Part of a small language model's weights: width 192, 6 heads of 32 (3 for keys and values).
Each number is 128 + 32 x the weight over its row's rms, rounded and kept within 0 to 255. Layers, rows and columns count from 0. Numbers have three digits each. The size before them is the row's rms in percent of the matrix's.

# layer 7 MLP down (transposed), 512x192, rms 0.0435, rows 290-426, columns 128-159
093:136140127164100080054132176143146141099093135090157108102120148146110089161165187155146102147142
104:145076158138092098106082143138152146166073128069133067053146129095124104117079109111123144135103
107:101077120081099090096077144117139102150135163135119162139086167117092151148130108171093176160170
099:139134092144153150134109117137136102094142150101030115176135096091139168162125141174088120104158
098:038123161111182134068166142127095146123110081166125105144117172102154148074089147114134166168133
093:132114131128107110165099089118151165098095156125152080150149122107163081052128150138122132122135
097:139140099089105037142141080116142091110099128058112090137086169191171054099157154170173118076144
109:126170068121151112108146106112166149070102172158184083116184082187118148161116062186107120171178
101:082139179191066046133093101146118135137072089127143134071064180132141112113095163163201172158152
098:130113107237126129058134093136151112079135152116181099141133102095113094094103091099082142103116
116:132100144093126161101108135055112146123124096186139133197090175156167085161099150107143135099092
097:117154148167202127073133167163184135135169131146110173128155118047128183113090095145112132111164
103:125145138157154147157176147156153182170171088095134164118237133105167135156188090109112120125092
103:151116103140128172150109092081125121131137101168122103134132147136122119103126119121131145150100
086:158068152077138103101075089112112149113088117139109111131140174082099109090120109091094111131085
099:094101114145137167124169115072119113113088090154134113157091114098088074056149101138129163131140
108:112102146147198136144126124137098096148099185119101168128091101081164097120120089146126115089123
098:113121112112096125144072111118197166119141155045191112103063124151170121131150109164134117108099
104:154131069077115160157097127170091113153131139097075145106102139169166129102149082143170102134086
093:107139154198075119150194128113120148137089160090099158146093133123151172069157149143142146138124
094:102144098162153159127102178135215088158132122098079094149124129088179204161196106090117116086097
110:145100124173130110150102096098118100140101124080121150125112116109075109088171184142142105190085
091:105121174110107089088106136095111148116154133139177123114126123129169048169121114147106146075149
109:128156133095110141103121129175145145132087062144229116124113142135118147142110127129182106153140
105:078151102097101072128170120143102075100054108114122190131124177181145148111120132139092160179163
102:117150114118111085170141164078128138106125126157144147151171081178177136128094107095098164123126
094:114102112093085095126139202084142147089175114058129066146178144118164096116078165105154120101159
093:145119133137111089144112130102176163068096154115077042090112077112107127131102152108112191148108
109:169071094127140124123165144056157153142120140070110118168156161118143133115122120105121108070145
110:141118120130119136115121123117089144071138150119058191101149114136075109125124172156131133115084
106:121083109116136174110122118170125127078124129137145110170134122194114176131092095096106087082112
108:126080134116175203103068150159133127153084094137116088158132162087126155144112161108161156127098
105:117186102138136108077154140140138135100113141202118163110154100085094096067064147091133121096165
102:153084117153158166126184113141118095152158153117161164140114106139216111145102112058104145069095
092:104149135043151095153115132155157091174153126072018110085065139185075151119174177095159129112077
089:112114107152131076154069135130117192179098100116118120153115136116124112104163118105143124060115
086:089172156047170105141136172096086139124047106183128148109156163106142086141168158161083142124089
103:128107128148163120122175091109146158175105151126128074182149096165134164099151116164130121103109
098:110135095091141136145062103122088104119118095143139124125149079140134129180106145197138112113115
094:106177143179148110140163133129159078093177157146127162158133105167136133146129077147103163081141
104:127126097081079105097131105080139129102121101138121136132139182088127171190099134114132100149170
105:133142104149132087175089144143099091099086110156104160161051128101136159115159112146146097149116
091:166144156106115110108050087123159167137116160143203078152089079103104175141118127120105158036168
100:124169140116102121178113079137092129136166129138110146141130113086111096100168155097180132170159
102:134109107084171176157116130144099133164123149102104103095158137080150082077097164134152155042180
098:119101113126105137138154091131023173105141098131181158074131127101065123153144152125134162094139
100:157128116061097117050124142141122093050145080112111122164127139122192133099139123103113118145135
090:134122128119112134093149120114096078099141177118151146148173179186121148133110113138123113127154
084:142118135120172159126177141112127137119139076166152145126163210118118163125074120116139119177061
095:106183119123082116127085133101135155110071188118082029128091138126130104148188092148063149156125
093:102138098127101173176105130118075064112172099130155158093187160155103104095090160129216136206123
098:094175153122084163140200067126126116158116133209139099106157137086141151108160099130122092148069
101:166131030181083145195201124181126154101075134105128109135093165110137154152104090162140126142156
102:062213166123090132157170196120161080100192154142101158116143091056132085143088127126140156113128
100:128118111086146103173174122154171166128121152187155148110200128048146096104153136165168144100182
096:147127151107145170190122127014115085098182130157144092145147101147119158098148126105139118140110
100:139097122117083143131122106109113198117096098110175186180178168107151100084126085106105099121148
098:156132201081099161120137136127114136128115131152150124147168145179135143133140101150139160132130
104:092144143132091123175149210142109106153159110102074188090109148158148115161193069123149118111108
093:125107155093154126115078140121125102098145155137078147105109084149156172155067104116136095159096
090:152128111137113180150131102155154121123154139103112104121123134120140096154106126104061134172108
093:158114064110138124158130095200158130165108097104087175104125087116119171145173142145156083131082
109:152142154090178131113136127112149084128171185155019084146162106170051162097125101160110090094079
088:100128201097083094155136131173168164132116125081155132112138098114168113056160109158097115062144
114:108096108094133181108101126126168116157146124108116106160112170137134104098084165121170106090111
095:190132126160136147098136069111092107108086113100074092126062115134105140109189130100124127181069
101:119130175166143086166147130114148144127138122168092084097127079173127105116081115115127126162115
098:125120156089091150098148128067157134132144144137140119143168142137125152098080130108114125116120
095:138122122165076119103217159068173120138084096123144090120083127098132122118118153153093092142140
109:082139115086156139139164117141077134142151156157205125146127095164125156133172094152198125174110
097:102156137109148135105076088159201117111147113182120133224157116098114119137153103122160112095098
098:066202087135187146133133110111144141129101126173079101164129142115143166123139111072090153187131
098:126083134127171147148125128113079142107142088113150122114123122146074062169090146131195104165124
090:136165140224143121137151104154122133124158128136170135134134118039130154147199132139176148103134
099:143079153117077146179084162090126068122143113172124103144105099112130134140135089173136142074161
108:116114145173181130123167094130114122087074161117136173142130095098144140099110098112169149102105
102:088167119073216168096165137118127122111151087170108141162181083102117164116150167131124182135071
104:144123154100081155098155181086156126099121142136102108119142179091159115147112122150084114097083
098:179167082119103109109186142137162141133150160147107132080187136157156178125127127135178176095132
104:159093082097105131100173103125138138200140113156203165146101190162132115109133063111084153157084
095:156170194097134100157122137178137108134171147185127149129156127082081086112172150154126186126091
105:128163159119074114108124164098173136164130122105059110111171132178120132116142091160145142083187
104:180103084114117113165130107107162146178136130116147109078093165090078194079128147080143157044071
103:058146154134110114131112183155127187129135171140131155131097100131120108190143132054146133167115
099:114073140149142119130129195101220106051160150113143081156112079179127163152079083159064123110130
106:177084105220117144182151147104160144100195120168168120152175112093133106098129168111123142111130
095:147079150139122117070111108124132134140142143077087159131121147176111109128135164131113068070106
105:173081157096188151154158106121104153157164159144100174148108117157117160113123114132122093126173
096:142118126135080147150178211127067144094085128104174072126169140179060170140098093098146095160183
098:156118136105137082085137136055173080110095137130108170146128142136148062120124130108089136181089
105:099074100128135136144129058121160168206097141161142188097105100097106097116159137132205151112099
095:070136120130153131106155098173074196147124195139071136145099143193154150120054083097110087117119
102:076062102115124155165132107166178150177092142169115102161107158150160180119151181158098124119119
104:105092132127112102121127135207162155135136148150154127096118159161139137117136106130115117094116
109:111153133121090100114111123176141185103103143164112120157145090119089106165194142120170143169174
101:128107120086152121092135101117194161142134091157131077132120143147082111126134136148112155094115
113:131117125091140086137134103177113107160147102156123164090152173100158184239123092103143099146131
100:111071146090139092121162137121129109157140126117087133106143081143164137090158061136101161091105
111:078114112161150093141145102127062096137047017102135135130168160146119110097135144112148144148070
093:138094111103126179134164129110093115180155093104123096160113117145106113092065084107107104149157
096:136103170138096124119160186122143114121167139089148168098066158103107176135112084091108139164085
103:140091123149116121114055169162129138146135212101139069066115104052087080115123126169072129069169
093:152137128096072122162161141096121131130110136101097080138125124122164135157103153125120124137137
097:134086125151103076113093112156140095137094166112142130098096118147111087191088114125117150165125
100:113098153137123155181104148081175137103159134165121149137163149148148139129133097203088140125086
094:189150154121115157154121131089132089156125127165121054170064123110117106108090087110116124141104
108:133090112103189130137117153143097150129159151102102124154104143135112117135086116141085113144135
097:122120143081116091082105107103080151111130137135137110167125160116059167126135158092144092196117
092:161133145132121132116111086085147119135150158090129199096024152152120140115089072079069082143127
105:056146152141097117110192096113181102112127081141159142193156112123108147088181093131129141081138
093:096149121115087147128119174083102092143126156113108129078136115104139080131107130115103157106122
095:158140135136153148087137120164172104140069085094153159160087158116078055146101094086090113130099
099:149200074097104149111129076183101096147175129155147097166155087138106102143126128127104159100158
125:111068143147111051053150207144137094142112118158091120136145182140178137135125144135129136111185
110:207134154124206125122107121148067118142132175120108103177118162179162095081190153121141120179088
100:131139154145123139140104163129107188132104102128162140135135066129154081069126146155185100102089
099:149168128142142121186172178170128084188117155154121149076085114154137153111175134172151173133080
099:146086130140125101133131139135135049122113111096122145085050126145129103153097152180092146104107
095:102187167130126089157115125182111102102134119088174112138144100107131066134156141140155165166120
095:087160076129149105171109146135183125134150141134099146135167086142129133103123147100144170138138
104:143172181177110108097088094141090147149125061091164158112108125112115140084136142138180146160119
100:134087115139158117101160125154101222082064065155096130160117188084113162142157085093128142144163
104:157123129122074140109138111057136112116137108136122118135131171065135128133162133191142103115203
098:151145137106154112117169098164119083111143135210153113138124162178102146097130118140157189073139
101:096147087116110083159153088131102142216164118169144129165115121098143110177147108093122148164100
093:174178094052123048119103168130152199139087176137124120121121139165190074181103190176079123181130
088:177050146078171209145117094103160104118148155155057115125103132186082185077073107122192109141103
099:096131103127097111187118113173115091162094119091132130144094119144126154117092178116140150089145
097:123125156089163145191108117112154037020135115151188172134207142113105149136123132117150071161141
082:175123096111158181121102131141087111111126081066078122142144080151089163137100113184170117144201
100:178120088124175107043158131169080130143101126138147131106145126188081128143167090115115119146114
111:131118081109168177130146140140155109166139111080178136159185129143131135151144054144089110123119
096:139168111110136102147150135180162142115108096163130161056135105088191172062170169133124097157140
099:126139137116114160087143106119147149095101188072107110142154105116121180095124121154112111107143
101:181112104105105110188117098124102146088161134150118166175168070145075045158147164149179108187117
098:121131102141116136129052092144149103142078177156154135161038152120109126156104100134112130151114
088:145142140125140145182091169092194106062106074095165114113115134122117165142138148173128079100060
# layer 7 MLP gate, 512x192, rms 0.0477, rows 291-427, columns 128-159
100:125103151094104120088110148120185118194110135094075121078129134130142145034102137135088087096095
108:094178163159125120080138110192095083139148071154129153101122064119107097166147151141150158167129
097:088164110151116080146071166154079138109124105092079128113163092102096112155085155148123112089087
107:145089150106121092137110123107149100105075091098086150098135096061126128127096122160119182161150
090:118127144153164104163161150129140094117171150133090135087091139141160138170122118088145114143093
096:146106137102180130152130099104076100090136089146121118109132092116080121161140154164164098130127
111:104158181155082122095146111067162174096076141105203100140075141145165119132090147074102128101177
105:134141100095147150138073126121074117098134119130145148160168140109078155100074151088113131191142
102:120076127181158164140088079170131102113107163112111110159129129127086090162119145145211108105103
115:095184138152129140087147128130225117132151173098095162123145122091175144073107101184165158105177
096:083135114114157102103063133147097118139176076154107157117148156070139146150088058111119112054093
107:115064089113137153072148086135126138140134069094114151155112183126132170088147133159116086157139
099:118150092189154116118094124056152138104148127127099142131118094082161090097142140157096160101137
089:085148142149169142093158136121192126165157111090127152108107139103179151058147120131118195115119
099:158138156156145114124097126051136155153112085109093103124143090110154136125118139106070160089111
100:118078120114157129172094116120102106133126129211117107149096102085134134110104106196181079116169
093:150117040115117119217089119157166161170109153123122082142083148159156111077152126215125062114117
110:109058172120094164150078110196127098172113155137089129115076143153092186135142136117153065128138
091:111163126141057093170177148133136108166105154118110141133113124135153139032161122179139143118110
086:119101152151125092121181086150124073128120106129159144121122117064085135122205112091161119151085
107:192099139122155187150090142142053152142065122152139158111157119151041158134103172118078138129131
091:144073089135132203123174095113107127122110108133094170185114136085088163091132129095152105140088
100:084239137126135155174164146088173190169114108123165131174120068122133124142110098147125081192152
097:185117106155085187128105130087142163125161131091178047190094110064118124154119130143184154080121
115:153083141065179133120203116140222084129106155128090073144098113147133183119096136139168129110102
094:140143138242193129155114070169133129142107127180141176143098129116119161168200067119065114162097
093:172105100124170106106143084145092132133162054114115171104109139180130143162136153091131098101148
130:107110086164183130138119152091066146087133083114175151086202130094108127145135118170118108155098
107:164135117095137170128177125118158134154162103135163104138129046065097145128145082155132124105220
109:162143124133095144080177162123157142099147116136136143132134086079154147109103107161146164115169
115:109119114095126117127142088126142105145090101098117119168129122136149138136140150117161071125113
110:140154147110215171114108121175126134185140104100101128141122157107117162147198088156123132128087
094:111194102130055127150114117158159183117127115134091081109145156136098152131132130168169103146151
094:150152107123115163105155189121115132072130133128173211150160093113152122140133068158093125122101
098:113154188125170159125186158110153075096147164099119103111143108123100110126140152116199099122155
088:169085129122063135163127166117199122150107176107098093126105165178131139176149124130176120114149
098:118139084117121120114074116169091159099078088062069164062138100082057147169121115132113098153150
103:170081096219032087150156094123160195130103116124155100175087103131147145148142128071122165125115
094:111120179151145116136139121131138126145114126174164095113125138161160124142162121180118150179118
107:148155140115118117094141126100188216134086131104123146104124201105131146125105135100109147154138
102:099135155090091124109136139104147128171112111168146102140127125148114166101113089129128104132189
102:101157171094118136088112205079183142137094161066167097139169104152174159139123132107164130077090
101:114091163137180125123189100117123086118216132133098134127124091044093128104191136097162098129097
101:118136102126162105090139145077156114109128124103152139119082151161189133143143149089084149127113
096:102140110075138110208154156118197188191139138153142102128129075141141154131148125101116117177157
107:114121031082144090111111110122127113095195035125136164167114129170201164086107145164128110122113
098:156069097070122160164094090144141157153143198153082150133068151161126148078095150151168140112138
089:161111121117164159139155153091092141080105121164123172125143196117108153129085088099162099142046
090:157128159129133121168067090165131104124093073171122165132135154111126157189110109148159115140115
090:094104128103151132138122119107087108123081118141105171094170169105113163083116115152192128191136
094:095203138108131114095069208079198117119107145093117132159096154166150169097101142173104112162151
092:127175068133060102124190115151120144151103118121147108134096188093124172104128096155094125156193
106:062128152206099117130173124157090206106191083100157088113127129071177095173153133082140143140147
107:094133140115175101069078103125147080149155101096070122145074161191155138136103086136103115144053
098:133100124073154128113110177102137151111099089098155162095141092110159146109107170112171165072123
095:159118136135103125181143151121127196098105093105103183114095151090148159152136109102091095144144
094:154141163127119172128167110125170096116138164111138115120098154179123180186173104124097156175114
107:142107129115192190155133163136177163133123133162105171144145125037079159090080076086103133184142
093:148088097125151197127054134140086063133105115150068156109087129092142207081093090130147145124102
092:152133138123126140121151096092114103114098164122050121108147103082115072196061133090157083168060
100:157088123074129203188151114107143165142159129147146161123131128148119207144163153162135123155125
111:086113164178193138169120173151130145073130063139040145105133143153099109148126069164067101119145
096:092174097156162152109146098118098167075072141153129104117081165098079107139131163067133148170064
100:161145143077134169141129107118128107106130144163115103105179101070065136167182130152104077116114
101:123094131114145180115142083185099154126118120145129122116142093133052150127138096087087090127140
113:099178147148128087140098071119067095098133108164097131148139096128137135101144143141101075171107
102:147111072191192092150118126177094149139129136118167162137113124101143101184203097103100085110150
091:154192165134090092180139131148124180168087149082138096118121082138140106099121109168052105130132
106:089119117112133102140036086105129049092094103126040108145113146127129121169112113167109088102111
101:139156160150127106111155087078100114118110094195146078122140098062161127122142140130117119079191
092:052165118152143145096124099145151154122151091150129034160127110128127123131164111149149105154089
095:099117142143139161146124115129095121097165121082166112133122075175023123164130157094188166170167
098:121189181186102114145188131138165113146142154146134080124157123099153105107164150133155173121160
097:092185134175154156093162078139151185109076155071120146151180143135107131133138159070092165155070
116:135141119132120156148146121154156116157156066175084145188103189121134155134156111116094099127106
095:185178086104137132134124155126158151105091149037154103153146053088144145068019106139095129134133
104:086088158132104207121132146154102132116087071155073173127139137149119189121127126120136116119084
091:102128152105125165094073134114087148104124108070148134104090140117080115105154139129102101152080
102:141116128104092229120139139202147169124110175115173155160079150089152155147201147149105129195094
097:141115124129165116130067124082117133132119178130110124147150126098018131095081140117141119126103
102:124151158165156099143125081114120173142139064111140099184159085049127100151127097083091162120091
096:131215161190115097135110156155096105095078124138157121149128161144077145131070144210131099190188
094:160137099071141155149177101077154118092146152114087073128159109192190148110091157167107122118144
100:104112153141145140143172124128130153169096131148093136099134091173103142109119195145137163082110
098:108105126205111147176140151127123133106148096133151160130128110042189131135176136039135119132065
092:135164141153112122125128139139148112117138113154146100128119131118134138078126052128090148174145
106:072181126183085085120086100140146179137089102120160101186138104140126118110137149150100134144114
099:038190127108144083141105125176106127107067039145165118117214083149117123151101066165118150147130
091:137140139147069068064109096105150120130026152142112146147147115127112112118140122122063154179143
102:081086113106103139141125068092179159186086141135140142125079111135100117100208159177171116142110
089:090146125115122160106139129219115165168131164127054149105069146203086165064095073103112114107080
105:049141146175176101125171113179165159164152118133098142155108155104153151150187112164104148109100
103:145145178151083179129098141122108147062108089122135151125121140174098156156128099164103134068153
116:064135132154148113092087131102081120046113076128150167161204116132116108104091169149102110173125
086:134141155153064143161110161134087151136095173061120141101065137123180113118130172128147040157153
113:110132099191170108092060119156076128122161027115101179128167162105147147120106113123160118157136
100:102122146104148094171173157074131115118130148099107116152129116139181100046143101152079147108106
110:078149099204097077136125178080112133140142034097115135129103080101132123130134133166093128143039
101:133145096116173127125118132111183052105120163122096121100060131059120180146091092115128075161137
098:156088177165050114141137166132152161131130117078168141120082118117138158169119106060133134124092
092:183074110129141112104090202096151156134142199098078134060115115083135125126107155138110104092163
088:140118141097119111167109149103103156124115140116139113132135070133147169109150115132128094057134
101:199096066117194175164132117193089174128068145050157112170139148074115136164155154103149112138156
093:127129133118145129168110105113131189163148123158087183139126141144163135140155122204104128112056
094:097111086148187114184155101138106201173153097121152200155143068124150161100144167155152186141129
116:063189119159089107115152097112118131102111054157115130183118128123123168155125134162089119133139
098:121138108116142187142156156112138051137131154123158150121061144144119172106082089137130106130142
100:174096144103127118137096088112129113168117153116089176127088134143109106167126086134060075158099
100:134179152087110145111161158084175154048130131125124158134195046112058149111151080138139121094193
091:182117166089205103165174123139120094123110130128127094118087159172133187216080071149137086176147
093:128137135161095139104137201112129118108071094088098093129152171168165105102174124146084167156071
091:109091139123119119115147158089143166121115153073100166085077170145082171093161116136119094133078
106:090093150119099100147060144095158163124094109085151149126172082150176128129137091126103164097162
111:135126086144169137120079101145090024134151119114103095119090151160101147111125129120111106165063
100:124138130167127103092137161146119138093181050159102119164164094105121157164168081110114151126138
096:124158136158128129066114103082155137110108160108165067110149127098098090121148125122096123146114
103:102192142104107142122139114116108157125161154134144179126183058196091144040149145182138101110170
092:167073133150157127076157117079189188143139118082125146163131151187163121140128180073090127138101
093:102179151154153179131121116180169127071136113121055180146131159085127169092097139057170188175115
106:097171108173108132174033179148092081145117123093088148112134101106140157156122096109140166155093
094:157144138104098110140093176095200119128138168105165097135137073180148122053110166196132132127093
105:076133126150149157108149109174148123193172153129079132077112121078130074103184128116103086101179
091:113154111132125117128104150107154178133122142137099137159118104091131126141149162106093162139087
101:140083145114142113110132094124165146069117091062155095168114120144112139127084179152121180105175
094:092169150193127145177132084120147116115203090164155153181135145092125107082125182157192151097122
113:158095172077167146164130130144164076117166124138069123131118133126110183095092110093150120128113
105:114183110112096153099149162096133129154172089141102117150064114123114178099117139149124104110160
102:131170110117098127112108119133149231182097127141134103135059151187110129128136104123123111116146
085:104121146158117128148119163087129179134106158128133105115192114082164101099141198131114138141098
097:143145096124072144171085087141147094080161135113065161105200129147109129104131073143144068124157
113:108122108108139174119104147163123158162123164124120120157120136144116141159154110186093149134122
099:092170115097158089090114146130213126154068110126129125107095128144127147141141191120090123101209
102:186140136093087139118167167038172155141154088161166101116142138145084102104119152093131133113166
104:071151152120167106072156126094120110125113132124143110151078166080144127160114107095134131137121
091:151118168150135148123039086130181157177087127115126170193084185149144120141144112131149122192064
091:152113105138108162166086157135109156140139152099167152057069104145142123122161089149082074122110
108:131106100173149122143143178124140135173133157086144131128136079058108127088123099102199138085132
# layer 7 MLP up, 512x192, rms 0.047, rows 291-427, columns 128-159
110:150124135177077104187101110154102165081072136096169095123166108112117091193114126134132122130125
105:104120126135135188123073138142097069123142114163138176085169115158149133195115113200148136169177
097:070141060121104126156132189120087118085114153117140178152155164119111220100183097173162095152153
099:122151089108077145126092134143105065167173110162143090118138145155152124181142142133182105087047
095:136146169117174121061178174205094144144168121158136159110149104135071117169135149146149121127113
093:066104150122111101197169128152077033130134106104134075096072076130162145087112131159142084107113
109:126148053104159098046128140077204146154171112102128076132121131133103143072116133142142172115093
098:179112107114126179195090159133120137133132135128134116126162134167179165161098137141152123167115
091:136141109100175133201125157142077131170137127141070136144133098137153138139123136129131095163134
112:161057101131195188122102107066112106139149140165161158098160135116084096142106093107127121169152
093:106127139133139118153164153122188099058123141162134149171140133198157130144138101087109195191115
103:134152167116132116112141128169171178092134120161152141154177087116114112190136099089142152125151
102:118144144119126191171128122123121168129138123124140118131091100140115105047121157101174109124148
085:163162112139096082143175119062126105148129113176190096175161079176105093187106171144157104122169
097:173124143082170147116105089077115094114109135123111105161068054084081149073093142140134147118129
110:129183143173118144117146138146146140160084162045089137114137173135120102148155109093077113139073
106:072183214162088119077101138118133138099102078089160160090142104096152129151109107108124119086161
101:103126136186086116143115042136160102160160073140124108148129134117126155083162125127140145119163
094:137118125121122117119096138110158109146135128131124119110114130122151161147173102170087139069170
089:125087169138137131191133061085100147118155129112107135127138111115160110081099154106162155042152
105:095119110122161158120128160000105132133133094122117135110094134152136125093136115143098127171105
097:143060101090147161104176080105085121122165098138124162184090108094107123101171098068175129105083
107:139146161122117104042083056152163107140138085128189108129101165115143095116109102130131129122119
103:182135152126170175091158088137181128124124193126070140158124194093134107117129141063130204085107
096:149116113087165151174101107177142107135126147093044129082106174091085146119127121136165095135123
097:163127134162123096174095102115171110127142150139145097117120150156125131146104099168106144156107
088:090140105116170167102152116144080102130161130132146203126180174139170131093135146124148057136140
116:185197151099072110117154131110162093078139137170159079140125084146093176100075065109168139081160
106:129186174143220116136180144160098135108169121169117160132149146071050145137176137131141124145088
111:155143090124110114124109139123110217177134125049123082095102067117147119125118115113138151107135
113:129133159139199167128140111220088100170156101125101133145094161109134138157125124137171091112133
104:111149103185078126102168143158103123079136105121163169080163065059103103125126102081115123092181
105:131146135166086170147116138147134143136136128172135127131129162166107128135104125141158134117125
095:145131117096161095140178178127151103127214178148140129157118081118132145150124126135151147085086
093:140131163142125153122153151127145064074099129095137148100120150104132137130137162145129109178142
085:105123153107104083175157153131193145146099184126112134076146163188167088122147189122077149105107
107:142122072094156151111131043179078150082122140081082102113144089091068155185155123106113138129152
096:131083178114146076120173127089222105110096155073144122120145101160161120131075156116058126168163
092:170107108147036091126092156168111114153090137109161087096126185115166133151182138093126095177133
104:142142132162125124073163056085131146163136130118084096168107105145098083135158119134084134102134
107:081151147126178104201119180160146119083154078139094183101135103167139133123140070154145169140133
090:105072130148113108168177142176041122098155109148061183091114126136093152096133083102143118128103
097:082176134091153130126122189155108117158109196159153132108118172181103132152088165142129141123136
098:098098113151127159166106080119105133141154140158061119080103155148051117169165098154150113160084
099:119123097122134152126189090127151205126147165089105157150084092113140108155151165111186174171126
099:172130098109112167094153116126154093124137154188102092151104115128122136117103108168121159111157
089:119143140144137169145090132135118146091108114111105157142114078061113129082134109127182163131099
092:070124104161104134122090145143158146164133100105124098142140096160157180124173112130101113141179
098:128126129134123091155074076106137130123093113137085092079146129130100130199176134159141145157123
095:173177140175087149092081138231160129130134105120118126102152119081108150150118148126105097109158
093:094169144101127131150149124139175097119103161148122123175087099162152187101133107149113168159111
102:129092150120145124157083144165136112083100143128109163124138080096159097128141126148131088062120
099:140109081136211166132101139093157129238112104055108077165101114197093157152136113150152158147119
103:079135123173162066062104117116103114149184075143085161129061124160159099107112107085123083136125
093:102157113119101066089167149184131147131058093101117130084125152185151079181062165117102119135132
102:119099162103151139087100120136135109130087126110165098145183126153114105055116122162129091068113
095:173106093161131117107173074139174083140082151117101111125163160100173113145165077114124150105193
103:117155076145104155133186186094186218125144135129097127123011125056130178134174096111069171141137
090:132168182176135067118139110125164192133140162076188094188123125138123112169102117106087089137142
094:114104123100089171185075158183161109096159104146220137150142103115121148099144097179097092106190
091:159141139140169128115136167079102121142140136144165134131067149176154098096040110109122148155124
117:183118079079088177099139078117134102158133219140160096147095122115103127107096178100167120133094
092:101124095131152197089186111111085136078110125178110147101140128119051136151080151104135156182094
110:076120142133150162120141172152138109175183179111128121151126153105168130137160171157166067091126
109:101171119192062115131072147079117107139121132084106109153109173113148150182148149188152141174070
107:148103107127133126077184153135181174179107117091134136112094083152099128177123123129134136096133
092:163130119119148093128135122090124079115174164170139093095069158209161086135072165159177215126098
094:125091075113116192105113163092184068084100119133092141141134198087148167127135136128136113131120
120:063122092105186094122121092112095068128152120180114130182154131165142122133138091141197142102116
105:122106113123141133181103194165160183147138157117113130155110156169103107137117087094120103181051
099:148115094111140095179098135132144131084090227152111189160120111118139155151075084138113132156166
094:127153099129078097110106115149154129179178155054146127149162070161153158096171113116119169110162
091:135102103014123145098118145084146133164110129111085103158119115219135088116037131097079113168153
105:174144126098130146122171145178139137120101132134122196097122163170108117163130154101102126176151
104:139190135122102087124091123088124143124196110187082100098122255145107128140144155157062119175189
103:135181075100218150081175160094185132096145127097166108161154055095155158094063133146169140139087
103:109117188092145150131110096123091082120105145154126151130106104142117125095071079188140104138133
102:096149114103143123042137121139108142117134154091150169108136171134104110141200146133156163146086
098:101109136130093125157092143139085147163065098131102167101153151114135139210093083115109081137181
090:123129148176150049107181113086117183153106159146122116102088091097147109137118123073148118119113
110:124170202137136077142129144087130154172136119127099065134135117124104106123093105100094163134139
105:108172066109095069091111095082128115173090140120162114092122123152187099129085177139146123106130
103:100143088070157136146203148091121126118134172160101109109168112168178121156081166136174172154125
091:144081099129116143120126100119012162106080057124104169086131162108050106124189166105145098150142
098:172155163117170097096180118190123128113083131105092122164114127089055140137128119139138123136175
088:131130190122118143091104106110154138158095160149160139131168122173140124185125133093157087113141
104:131115117160144080097132140150097098191093113134153182140142125164117110195160147105085127153098
100:157077175146069118124173151128168152179168130121136085167134198115160200158150124054200179106157
105:116095145106182192182122168117112144104138089104112155131122190077154165074160135129137091080116
106:167123119139148164114145068183121150086108123141072115169164210096208129200137078136117144109126
094:075100101133156121191117140120140121132149118133182098148173114098162136169083116160163080145155
099:181138164095101136113064107131102129135126135093143125139124113159096070150102087051139125141145
100:056124105154122107140177140154149161165118153122144091118064153134163126132179169137132144103198
110:112098161109185158147088114178165174182150145131085143144130111071111139180092151149134145114141
101:134145150147124098118142129114097157167144150098122081116059149140150100126141170103172119136163
108:099158058190131136159151129108116100110091127110108129124175077094134102078123110159079089149089
099:126178125113148193185085142113109124128167147119155149133155094115143110160118110207143117181138
109:118099137115138133061110129143098068097121129110101204127161137102090120077105139106106097088114
096:132101156095126169101159086138074200154167077117131144168169176174104089078155130149105144073167
093:183119063125137129162153129146145126125077102140133096157173095103167100128111146149108123073106
101:065155173118063085171096107184134113086059095126163083122155107101133102116141130202122132115161
091:159159158159091160119124136172172088138108152104139096139101185135118104172083124144103107221137
092:115161102120154185145194108106107178115112089136140109148184114063150119105160145094147102117108
108:104114141141102151085141179128144106057078129084159105122168136097089157103143079097069110177220
090:081120154190154141097113100142075146055163095092109157108164175151126174168152164130130135103129
110:131083117151182109136099146130110061124127126116106151104097152118117149152121133155095098122121
092:148131166113127129141123143150196117101097145140111136091145128122172114138173095082093094131117
095:102127154137167134132122131096141101121108186190106068168231091070106120163111152185191113076110
106:067154115161094128127113080076199141130137108122149120186131129096205136100186142111117129200107
097:133152098139078157083131128120171163123206110105105148152135135126119059074141159071107196127084
090:130072139091091141154148110153110146074175153189064081131105110180133176095126101133128169116149
101:141094102127096121099158116076125139155189175090135114118076132167074141094132162109123170116085
131:121143129136129145094190155183141091110128129140072107111111218100082134121087156157144065138112
110:166129105117123122160172127124111169114089181151166087126155051138069126080133114206142154054110
104:091143112169085086136140156185095177109181067144150103161125106088176106114150135100149132096130
098:108194165179150070150164097102167098139098188160167067100138077104107093099185158162074182134098
099:125152157101158099079090079148109093144178153133127120132168137079094126145153116078145191152109
092:106075107128162199124130160125057126200137123169100096090129132132114153080149119141115155131098
089:154162181153189203102119153173112160101126111100125157150074106050106200170101073064135103152169
102:159154120087159185178091058156141097118201120150128147189191111046117155169145106123129119124079
100:105116144066141120222138077061129089150143167152161147126140135093109188124131149101161147153174
104:109171122149119115181148134161108171081107088091103091164136138125118167144177129164141078168125
095:130143133142130081103121097123146146159157129165131085184090113144119114119171181097125208084099
103:096067121092163144130116126140126169124175133152147093119169153162130157111127149152195121111160
093:100051144139130151096119116192084109079150131123101120139126169123086138110085122116172115055098
099:098155115154084025098139132142111174115139080117180127113137137094164036136134134154076131105164
097:136094158129118111141130114140070141091112072131132136096165098145111121139130132124184146124102
094:148119142098192086111190165089106075129118105080100120161170177156086105095121179095107134163105
082:106122151180110105101175097149170079158121150177113173105112146169165128153093124016101150133132
106:189146093116165130128137108132133099114159123158078125117174134166083105165159109118151122165129
116:155098133074188127105119125142129131155095141132070122140152195145127155122135176165114153131112
097:175080175174101112160099117100126081096154150124189115165115170194086121123113110124126163136094
097:169131099140123122151160084110067137139109127142147164128087126100118154154212087103128084167065
102:127128131112137142114146085150133096132183209141158143142071114102106117184113156085139088114107
095:134127087093111141137147158169081100077122135144124116076102098069131183121090115140090098086162
090:118144180142162119118127115137173095115081076150091139183181174107100145095106138141157113116093
106:157156147095088150108160054113169078091128174212196062121093108120092131042117089148104118151133